Part of a small language model's weights: 8 heads of 32 (1 for keys and values).
Each number is 500 + 40 x the weight over its row's rms, rounded and kept within 0 to 999. Layers, rows and columns count from 0. Numbers have three digits each. The size before them is the row's rms in percent of the matrix's.

# layer 5 MLP gate, 704x256, rms 0.0639, rows 603-617, columns 192-255
094:551454515537510486491482551420537451522475590532489472519429479490474532545518500474531477483484539505476572483440524526496584484517572484526491528491524552515555506476526503472494537481567606
097:474452509518401453454468542416506518476516484434520517520528508532501552475491421524469530454494380470528539530462485486534513496451520501445489581544493518556454524477512405480528541485542476
094:572536479514408449442479504499487507567511491527462486540442538484498556460517464505478553532439477531481470441498525531499494459530491505468531525531472521524486526484418439467455529515469490
103:500477449489484484476481486534498498553482585510514510570529464526532554521512479447475507531476520459531503456536538459460355558506495517557524532470507460491506530487572559537558480461601540
086:485479508508536490523566555525516483508476472512490501538508507504542555564532485557464497474453485463523469514556560533532456472535498467503523469521495446538471412492493564541479481466405485
099:442495432518512591463490522491529494476507462478458542558487540567513488489475495510478477488495446464547554517583444427496540493497569503548502457487477455534527412538524429530503444529416498
109:556541484559390474455461480495520508424454567534507393491594549572470504516499497488523484538446538517477460583519527466493483423536463484443521489573554550522469468505494483419418479510501460
109:552534515523455506396540450400489541506434545504453556526526541467496535527495490513522516591508520488469558493492591528511478453520527517551568488537556507482484490447504430447560510571495457
108:487500536443521473550483515425522557501474515538450478548511512497533549494473539494525530484507541535521520537481561574456506574503524503573487477507489512473488553471528505452527530564555509
097:537424497536489556531560484533497543471502444477505584489538524470546526499513503466589529489487517479455454483507504501481531547478517486477457548497526449520573559592462543500520482501519574
090:478510482572444499431517475488512515522524511520455503549465517494505511537539520457523475499498525472531464574485468548539534576481499517422457480500452580505451479453414543480493449430502563
086:485463519492476481447504440501480439502475575485544528486511514487608569442478538532500555507468465487518512463542453566456477525460505526508563484525497424459499487499484519474493462438439575
105:568506514492473467547576517479537482456507495425485515469540482525503497489463465517490502496442506419506541483448478463449453544529419531507442500492521462523497545493508518514490495484489502
096:575508522483481477512484404565567481523497499569527471493499507446542541505498566519554501579522504572513533452474513502441571563459512477493502563512489569511500512459479462480516562516484524
082:486492531465464463471486529525526502447508457521470505548528462512474505522442464583482517496470472516516576546558456539500503483462556447547545489451475509458471379519484502433439473515468519
# layer 5 MLP up, 704x256, rms 0.0604, rows 603-616, columns 192-255
094:463486510432526481554504487524485482495510425454484511554571533472570488443474497501464496477518508523494481507520464557503489596550475528435518532576517582559505604491548509500531506519427428
091:463514524479509603488519482575452482503476487594457537503498526531473447499528506455519546590456577535529508458488524506449483474504521451503526458443465541496512555462543514490447416407513545
093:479467527434500499527486459542528487499525520481482549468568429525442387481474499423506538497520527472554492501514454517497464517461536456499499451470494441500487425510601502519536436442469549
107:531438486410497587488509503566526522593473563509434457505486551491473484547465506437558500542519507442538451584412468447565546545489493570531517529500461580554548526495524529496471503481531516
085:485538457486518495481493510465505494441490455546444494556525509543531551557520497557514495508485563521482564558479573516537485496519448514437447383566490527587481371520451615558510538469498443
101:554435462509500485474494481492513488494463506540516465457491438438520467507488530434495470475498535554534553538505517526514485489472438516521484513488592498483521531518551483397506457534531428
110:495516559570533528514539562536466451515508454453444590478507534434559440489567464506508504508553514436492536442506479551471538498487533542559492500509431436472528536540490501565554549507539523
111:571548576496476533484516446475479528527526510482554522511545517475462558535493523497461510509528527472489517543417518503555511467526442551515522547465511431474586506442485461470549555610505506
103:505474480485407478493462520550512540498572479500518555399583526532484533518459500526515504427484516543518590575462494518476516483504497497559507528515483439467459379438581495493509502517494547
099:561493394471532455480506465459548475511524484483476519499492532521553462519463548536515467549558474538437468583528538467457486505557513498484524483546521537474476510527483540614470587540519545
090:570491456529552531434540529526539429506496500452497476439529490478509512515487499499519463476572519480578518528544590545492534529476529589568462474408527559548551473476518433544506497530482533
094:485569484451546514480509508467463552514518448529447499548500482509475483510551403512444468481471506544489552509511519521532480431475473467517390502480539602508498535548502480554517511611543455
103:546473513489473499568506433546534509490525488535544424497489447540551528495489489503531460468508495520488551504496437505545484454495528483534483477513449536547492475478563452468533483503473509
099:464565466556526467494491544410501473559456473490468541515545471520444536524563507483485453416524497432561584530489548461491499509517514478456484437542581504455488438520544548513555448571449507
# layer 5 MLP down (transposed), 704x256, rms 0.0583, rows 603-616, columns 192-255
097:518441552484547542475527527406509503476546463525430489436492535466478551518526560471452499460439535506535513523452513468585483467553571469558512435546547460550538553572482553450495517480478522
092:470472475547451436480534484489437503547502486528544553481535505475539439465580515567524488496465488498523570530537537521514548469546543471513540485452478513564516504495537466464510438429545446
091:480510479428429513424373447536484453521534446507460485529454472486500475568497455536520496537467453453470426452457517493511484534493497535509500526500442476487515500449457533459507488487496510
100:520428455505478475472515508487436505522523518510480506462531546506470493473430485523548444562564490461460497529459462471523540494471436478460427549470469562495621561504484377516501471502446499
089:498560542486540490531373477483476490529544416462502581518533491492487506559481494516550428537619499479480591503473530529464527464460450496502469422505509493524575463506514508518532513561552487
103:515573507508495472518466458509492464529509470546506489550563473496443536489448536586501507500502410439455491474483508561496491512442490497479479518472536564513538466486449508530490482534410457
096:538487509514529521507536536449456477535491424500551532555537471427485493540529497512576577499254496453493488506501487546459515474449552489581574446513441509466522510504473490479582549511443516
108:459563609514560480528473520606475466478534537491578480506428465504513461537536511459471425435577437545535493548483527477548494580444556492523475514513479539485477499596566522581484509448542540
106:542434538510489483502445472528519522526517457497473520537491482431476596449480559528466510446525607521489543545534499453515482476460474412511556422487530498458518457447576459485482535549543547
101:518487508449486513483532528443543510525587536507504481542509507457507496469585471547397466483401521475539443515478560544472551481465469498513522504537448513557469500433559579465501499394429492
095:545495518558492517491482481485482520569448470522507557493632519527489478507464516494556499533373512444520515490520511445531500496490527426472472549519471467525525515512475508518428536461485451
087:540469497566435467493503477498573501481517525486411457468560462511513487564555556509493567514362510509495372563510456486493550546530467469457544559529461437559491442486476488420424466490447558
108:485524493541555483484544485477474503466501520435517497469562485478542520544447553527553435516485467417478492481421479498444430524566483548524535486592588506520496466537535503492501493506525467
101:493434498551512527548476503484509489493500434443529496412493474459560495478536456463490461482498428493498472544479497500420506516491477502577518465552526495467492607490516474462495443494422544